config.toml
n_head = 6
head_dim = 64
vocab_size = 32000
positions = "learned"
parallel_block = true
seq_len = 1024
Each number is 128 + 32 x the weight over its row's rms, rounded and kept within 0 to 255. Layers, rows and columns count from 0. Numbers have three digits each. The size before them is the row's rms in percent of the matrix's.

# q: layer 12 attention query, 384x384, rms 0.0953, rows 0-23,64-86,128-150, columns 0-63
# k: layer 12 attention key, 128x384, rms 0.117, rows 0-22, columns 0-63
q0 086:085150131154203151145116194122135143121112134151158128058101157190166088129096111172125160124081183163125108121120110168140169147121144133111074138182133117154114115113162162133148075109133097
q64 122:124144186159101099060159202133179117192165100117126162173173092097192076153120134093099137105113159141072080143130126124160130092151111091192104120147168154054122148137107120193137107073153115
q128 086:169075125141166139157118112190066124082161150044148110128061106072191089172097102175125065114175122145128083126122126122142160176080185101152107115113112120134096044168118127110123115172152124
k0 106:108087130104107084084159147131178084206141108174102087122103111139138108118091127088144169139125174122094115152140152129147115159156115111176097139072103122117110141137112092131139088113160101
q1 093:218117159096102124059136061157141147151129148165139129088123145121102143099113199148158146157145054115105121135126108147130161099196106126071079081119153080060149150087128101179097130129097147
q65 118:079133159122091171171133135086082172176093121185102126102137050155077153080087121120133171164155146102179131143128142131050090125156173133130095161117135132158201047095135123148154108156127099
q129 091:105102160129127110182095145083133121195106146141121072125175105106135167146100123204144052151124114097086034138137162137121159107140154152085146124112098157113104131153172115138069101122086177
k1 105:086151136125132110158139117123139154173095132136185136141090132105127125132094143175170091119137099110150161099159167159124068150116088116113082189162128109173157122153149077121157164120094106
q2 087:096156150129107138115049130080126138121107121080125198136144160095128141105142133115119100111136096150153115141106126104139104170123116119160170117109158140061162137171064145088143145069171076
q66 125:128111156102153158116164142101083079150090113112138094154123113160105085127084091174093140071154184143148150133149117098144164164064133117145076168143166095095116104123155143169108150165115104
q130 086:151073111136131144154081121128127073154165131104108125079107133085091128227125033130144110107146205100120136114116129167054128155146085145109110138114111122135145196114083179212170120157128134
k2 112:125089155136128113125167113138120113135071104120142141126130132115111165136102132205095124107174130174123109168160133109032070190093129090101092106119164069059103180119112151119079093074112148
q3 089:122099188120098151090088112101058154142118114147149133114109132135145132148084123199175150115106056148135116135095163102140180168155096115107132153126125136118146143103127123136115132129155120
q67 127:172183124111141165154138157158060116123115055116118126079115202099112064143124099090125166118112107141099175091096077136144144135173126117109138138109157111140099110120214081105115139121064152
q131 088:164118096095130090159070140142138138098145129123114086152135045125140110104134142099175090112147142142149126135142126097119174155110105097123146097058097100154065108153148135215124097167122117
k3 110:134160136094111117131120155140088096178117035147094024169100164101137109099007129110100125161123138139137149161121081136153102149110121123123110141131160200134160138145180127143071141116131142
q4 092:137104120127149090119128128076149056124088096120146175086127204082134126106121176142158129137060143103172138106130148125057114162095181155145146178151113164123133078067167169130094149069117075
q68 123:122158180166094112078124100136103095090079136096172059157084184152175125134136139074076112128152134105172127103140170111115101130207125118111118094159097168218161071149125114146152138116124058
q132 087:129093151147175132138085106074134146150062126090091173086083127139174131106134179163159088157131121150096155116104134110124136117139126153133147145166181139196158132137131123081120160095186122
k4 112:103117157127115145112177077156121115169118127133142111147162103141177090196140161189060085097119080159166181143156104127125133118154107128124093102108092150113150151179142084148133054124115133
q5 082:134125148098086113150122103161151080175118118131161149084151158088120110082066164125100162110121148141113119188167125058063125127126123080162090105135147129130091170163111105153134145108117119
q69 127:111087106136095085127133103120159163104087131164229158155152128112049104087148122132098113119099140165134145140149062095176137112083134086171141108138115094142090104116167134134155112161111107
q133 084:147149127130095043185127135111161162141040134160171146156212125082108098164154161201137204136158146165147167177093099193103117175095140118084143071087134073097168122124156100192124144151168147
k5 109:129132134143113157136106128133117126160123161173164152136105088086151115136103147182098131092111126144117163191153127178086145196175120097151112158103115084158089147112141148110138072188134127
q6 084:138095126095168141139089135142167126105064137165139162107200185147084114130128158137130122146165144175183118103093114133110147131159100093111056106174119115125156158146138132138141146148181077
q70 124:162080167200093161091120104192120106105150106134089130137136101154092138124138068100060135145097139207153129118091134142140080088087124147129107171156146055138226159140135098128082177183113135
q134 088:170152191174139094088105146215174132121112093063139079147153040130117089093131108104162177133121173126107136144108134194168155057144123168137124112071099070120119140145120153180145129145149123
k6 108:138111133127115162117134139157061088130126076080127124156176124140138181064109094104143172163124115167143158158098137095164118120123168090103091194113122139106127138164138136125106176184136089
q7 088:092154155174097138143180173108134090164139169089130118133120109188161059177157150082121123108126126128067153142091197125058146211118155132172123144137142116224073130134080130121165099179170213
q71 122:163152063078103173089149084100183131156129137131125153114132122157083185179199087110120072119136082144195150113130154146078113210140110123154128153105148189162145103149100135217156112151093124
q135 086:090154104100136071095141156113104101116094176129134167163119124101135179126109136146118145177082138148114105093109110119088061118084168079138142158162121113173140111125078067159159120104125122
k7 111:158121118131112095121128094095105134143077098087120181154153081137124170186090090156174130160172084095133148127098119112123106186091127169175168129177131120158133105153114141186159104149154186
q8 077:144172079164140201137148084121126130173132125141091125135152108107218163123075186116127158121095121096167137126103066107092050161098130139119117089157083138163118126143139170120065142169091147
q72 123:130147137092143138142108128072058131142097133190107161085129151161154119191137144134157145241124173122145107121148120142103125101111170098211085146073105155170191109087166171145132137153129106
q136 088:123073165133158117192127104120111100109153119154179048123135099128190174084090132133114062102099184139120093177138086093140140101194108107153132106127138124094146087140093157158137106188086105
k8 106:144153128057146137146146080152118132180122139179110146090125136162165079107151124086087074155058171150119096091154120113145149078147139101143144141084048112114166142079167084112107119130132109
q9 088:166106134137116137165120153124053047144111067113090168095157173107127160108104161102132061125180154137100111142105111111113080179097171154137061047156116093138135145124129133138163139058141114
q73 122:182114188105044092128144191149132096133092169077139180109146122051172109058110174107199090105119153210162110085109124161108172157157133122078135127175108152151118116114154152152159184120091099
q137 084:109171146140069057122106186093106135134085141097154093113126126205119155104113145160129097055128124181075166150100120118146127127089132128109148111117120110108135096106124081154147091084101117
k9 107:181166144121082117170182159129116134129126144081139190097122099098106080137093119114142122057141115188142075180121068139110151126143136104163126161138130129156089194155065091204143137089166128
q10 090:144136156138141139136092115151164145138111129158087195147155131125125136125136138131145127145086123161087187149138099211169102115201091219175123119164109080106086154140082137075152079180111111
q74 118:170121143097159130113082114111138136151109128101138138122121115183175180105135157098154082157126102108137116133101115205163153110168159156112119189112097121113104096097082189084132134121171114
q138 091:178110161163122092157141079100173128152096115138171162161125086155092150129123135098119114119144157082136072142104180151131204095111146167068111086116088074090118123135179143179153107156110169
k10 105:148098127103162092121097082115085111146103141118089122131112145128130144200097155117121061159118140104167139136167113133137088079198127079090145154147085090093085138060120108085161193128161105
q11 084:096128068131181191120103153077185082075170134143086161142122128122136132192161153129086088149063050189155123150179081134124128155098158094104207171142185154095177147136152156145139169157111133
q75 127:136127091147073122109131143105066140175130191121105118096172118131117128098152122139173104116162130151131145138107171124141099174184154150189216131146127154066118109183166151113084171108146168
q139 080:152070161080100053083152167112120135160123120101114148140139141170151086158121061095143131127101152138102138176096130105145135144111125091126160092129162136065157144116145049103173151064132066
k11 110:152116104159125144125100126147124045137091214163105177130100152149079095073161135130151119128132149155119135142124132101158119181133190137107162103192106135145118135105106176076124153084126141
q12 094:142144118141097146162124077169159151157143137112144140097129142153095079083114181149216131160093106134172134159084118105149112106164130111172126123124060067189124130133100095160186141120126127
q76 117:176150070099149178110140133128130113083109121116173121156129142169139099163128085111137120128187110121133128190151145152165151140103168186176058158101165119086147046165135208126125099152188161
q140 083:082128086175157129080099106118109163135129114150135125122157118124083154161104094097132063137132134120107103112137147100147136176112128087156161170073150114117126069138117125114123140166165071
k12 106:139150107128153162093141119095123214115084137165183167157104086129151122208134147119110093123167128113114174158102102123201113130123141141130085147114093158103115147192100151114138198176103139
q13 091:082089126099154180127164084082122158154173108178139154188103134134119163126165080173102147148150087161164085132152050115164119123175088120106109137112146130107133155171140174119150104123091118
q77 121:114146061102142132103164159107154136127167137145093185081187106139125147123087131105117159103138161174135133076134115141175093087152103122145101158117110165140197142087106083133157113170111092
q141 086:150154126072155158117086099088161182103132105117118074131191083154131117060135146152133100128160181116105163107106090231158147139141086159155143142114154108015073081069138141155160078130112067
k13 112:130109112102174118131157135158144101125107111137128123118118124089125201150143147126120150083131131160106129083085079137081164150166148101146122121161134155088207148138101111099159144124141129
q14 087:170089104082130095124116145140103163185145137161141145127154082169090118181165094061113122117070110123140170168124159122137104084095091055096121124163089162104129109134095104152169149135075103
q78 118:104077128086132127089142128147095151162145154065110086099120119148143152092187146138075043154140139108082125102059063129163139144086138149067127144196081158169136176106113075195113141162146131
q142 083:138145097129122128073117078127165095127094117070150063112134087151173133180154068062125109115140179112128190049101166127179120157135165133137175143132091130169129147135114142165077154126126138
k14 105:097154146132115205104151102126123166125155104081098075087107107147148081104122126101137035127126131144117134146096169115153189137167137076129093112165094119099157159121096072160102178137103199
q15 082:157107145087188174108125076133133186128097125155079128150113118161123150124125194140162160135141098072179096139102145194115134162086092112206183103118115060076133172141179096154154126104144114
q79 124:158138060133152182129130142170088126114125120125099123101103163105108172072131139178152187090136103143151118109107105177175087073109177133101084146131102122139125130118099196077128120088175095
q143 088:143142174103124130171095076176163164135144125115141157112140103104163128134092158149123185102128166168171095157086137126110093115166163152122112121174179110049160116114103155090114196111060148
k15 109:120177098076112166119145097094169164153141117133112107210147168088221114127078132094162161184117102136106121117192153115163051088103137096125120124182118144103102166150065123079135135081138120
q16 092:091058141157189134083097166078150117087097136121159157153120102113183102066080143151111080072106142095129135180133119143116120120171106127111137107114147119101139127161116153125152174202124102
q80 113:132123137105158121181177148058141101129175135194085119097125123174135148135072101160087125150124102145146086171134113088136093097173134096141161069155077198102112103133138158161152146075111152
q144 089:077152139162135097132131166144091116088144163180101144138131118134166084134064126162108177104175137115110109156151133063126122096075103100100124105117082131155078200141097109127143127080099139
k16 103:155116160128166134192179121063144133087149158151109131143075149172090134088046094177125137142162078175086142139147085115162100108103159097127150117081119071121183094134170090147183164064143123
q17 086:193135110176150118096134109110101120137151084108118117141119156066139242050142166097122122111096082106132120179165133107168088105128135150079139126109085102105138121196053148136164135116159088
q81 118:152106119137165167155141133107128070079146161109183120152120149164146154094087091123124127143109163081134146126130164173127095127115100113135130175123076134137131147141160126111131190147145123
q145 089:187126130102143215138121164123158127144129128165137084157091137124129154132052135146161152174072150189124132100188145116187211088107123127151104128131143158095146093125138117042158107087122108
k17 107:148128120138157164148085140087086077063189126117163054142117133196143218044093049123107138159139187107067157196151198122150132142132070136122121130130130110103143117101116130129189217127148131
q18 087:151136141166144141130122143144176120111126189149132120132163143168132159088113142127079201108114149159205190088123217131107121161113123103164143156110157090086136114138118153141118215144105134
q82 122:162168092117052160078125139156094172122085157119131178100134115175120074106178131119140112162112103128145191159129082094178138086073143138073121106110148164134097175136173166184106175121148126
q146 082:152134124216140115104124164194153162143097142160128176110124160156154111128161063138099134117128169113151111148123113134158125185142133186108184103166094122105169139093105114075092134124115187
k18 106:178150131113115043100075096081105129100092150151106112119134129127128133109170119154065180130167081096125208116135144097095183091196133079078100143121179200080091103120097184178093134130135158
q19 090:117133161088081189097097080065189128160111115144131127127104145091122143105138202149142153100132145108142143135099117124178068121148154117132144132096159087088119112130200136093118074081141088
q83 120:110095174173176126138173145122109187115160119100162113128113095119121121098089176127120165149113139121139128082143131070114116116079137128103112097151142125135079114163142139158187131141162098
q147 079:110117188179141143139124112100086150094162114126119157100130135064138109099117203140094152089100127185113109094064141142149098137080149099123106149151087131113099158202120177113125135153141173
k19 105:103152140137135087135118086116140122112135129104146130153090154033098103103140081113105113120136153122105190096101092075155126108121114120148188106149127072108124145130148144185092106168024092
q20 089:150185123090049102148130094117128104125047187132113142176106130119110153142126136101122103138161147138166094124119055095107147121151145149146133113135162123102100171122146141163181137159110105
q84 122:132091079106158086109126078159202117142134102144111152144111125085118097146135128119136115165107148154079089158163083151102108107122133143125134085147137166170130124110131172120091115136114099
q148 088:181103144160141095117114097169135076160111121094137133010133173133075104169137184176139100159138109146095106129075133187138117167137148125161110166108183123126148081157065089061076135131158108
k20 110:178070118122122105096108117140170072161127121137085101162127101106140122117088116145092204149150122103133080124227101133191108014134124107103163102169130090126114096184203180083150145125155103
q21 095:134142136135122139117049120138119159130189131146119133158111141084150145119127083103162176158108109155098115140173126121174129147179101129167133085189201078135146070136174090100117113093102161
q85 124:058166143146161127179152159152077143156119143148151083105149136099154183093042105084139090118121059120104138122156148141087130157130158127152144114106213174130136123170110108131087117115140122
q149 085:126129177154110077149217151123098123129120086099101108137168093073113067151189099068147172153138096108111116127118123136113124134167131049162138107135132184169104085125128097111116103088095152
k21 105:134164092158126084135126101127151146091159131181118146063074127177122085106125132126134113151190097098157129131151141149098086164123116078151147109104092107117145105167092117122095163108152146
q22 082:089157089127116162142131131195137119109137133120126144107100126131144119213150158114139156103101115101156157084137070174125121141179102086131170092133111139086131135123094118110117081117153160
q86 124:149136086079063086112135144092122116178154176177115125138134138169104165119127115079133118181158125088126099070151129152174154124125168085139190131158117133143179192166089083180171146062182131
q150 078:130148070158104134111109156122111092124079185070112084154089079153101098137189147130170209168110101111153122124120037105168144126143146153103149120132143143111154144147118103145093138132185105
k22 110:167112100130099118109082150060130084158124144172087110157071078146112125119142090099104145154187151115142091105100063096097117144119123156155097111120114096122075172123104111135129123068211158
q23 085:197051131110105125147163124025152112157139136133141080137144128105095101126218159103088128122132080153148150162110163172084075149106131118082143100166108179155106095140103156153089136159202133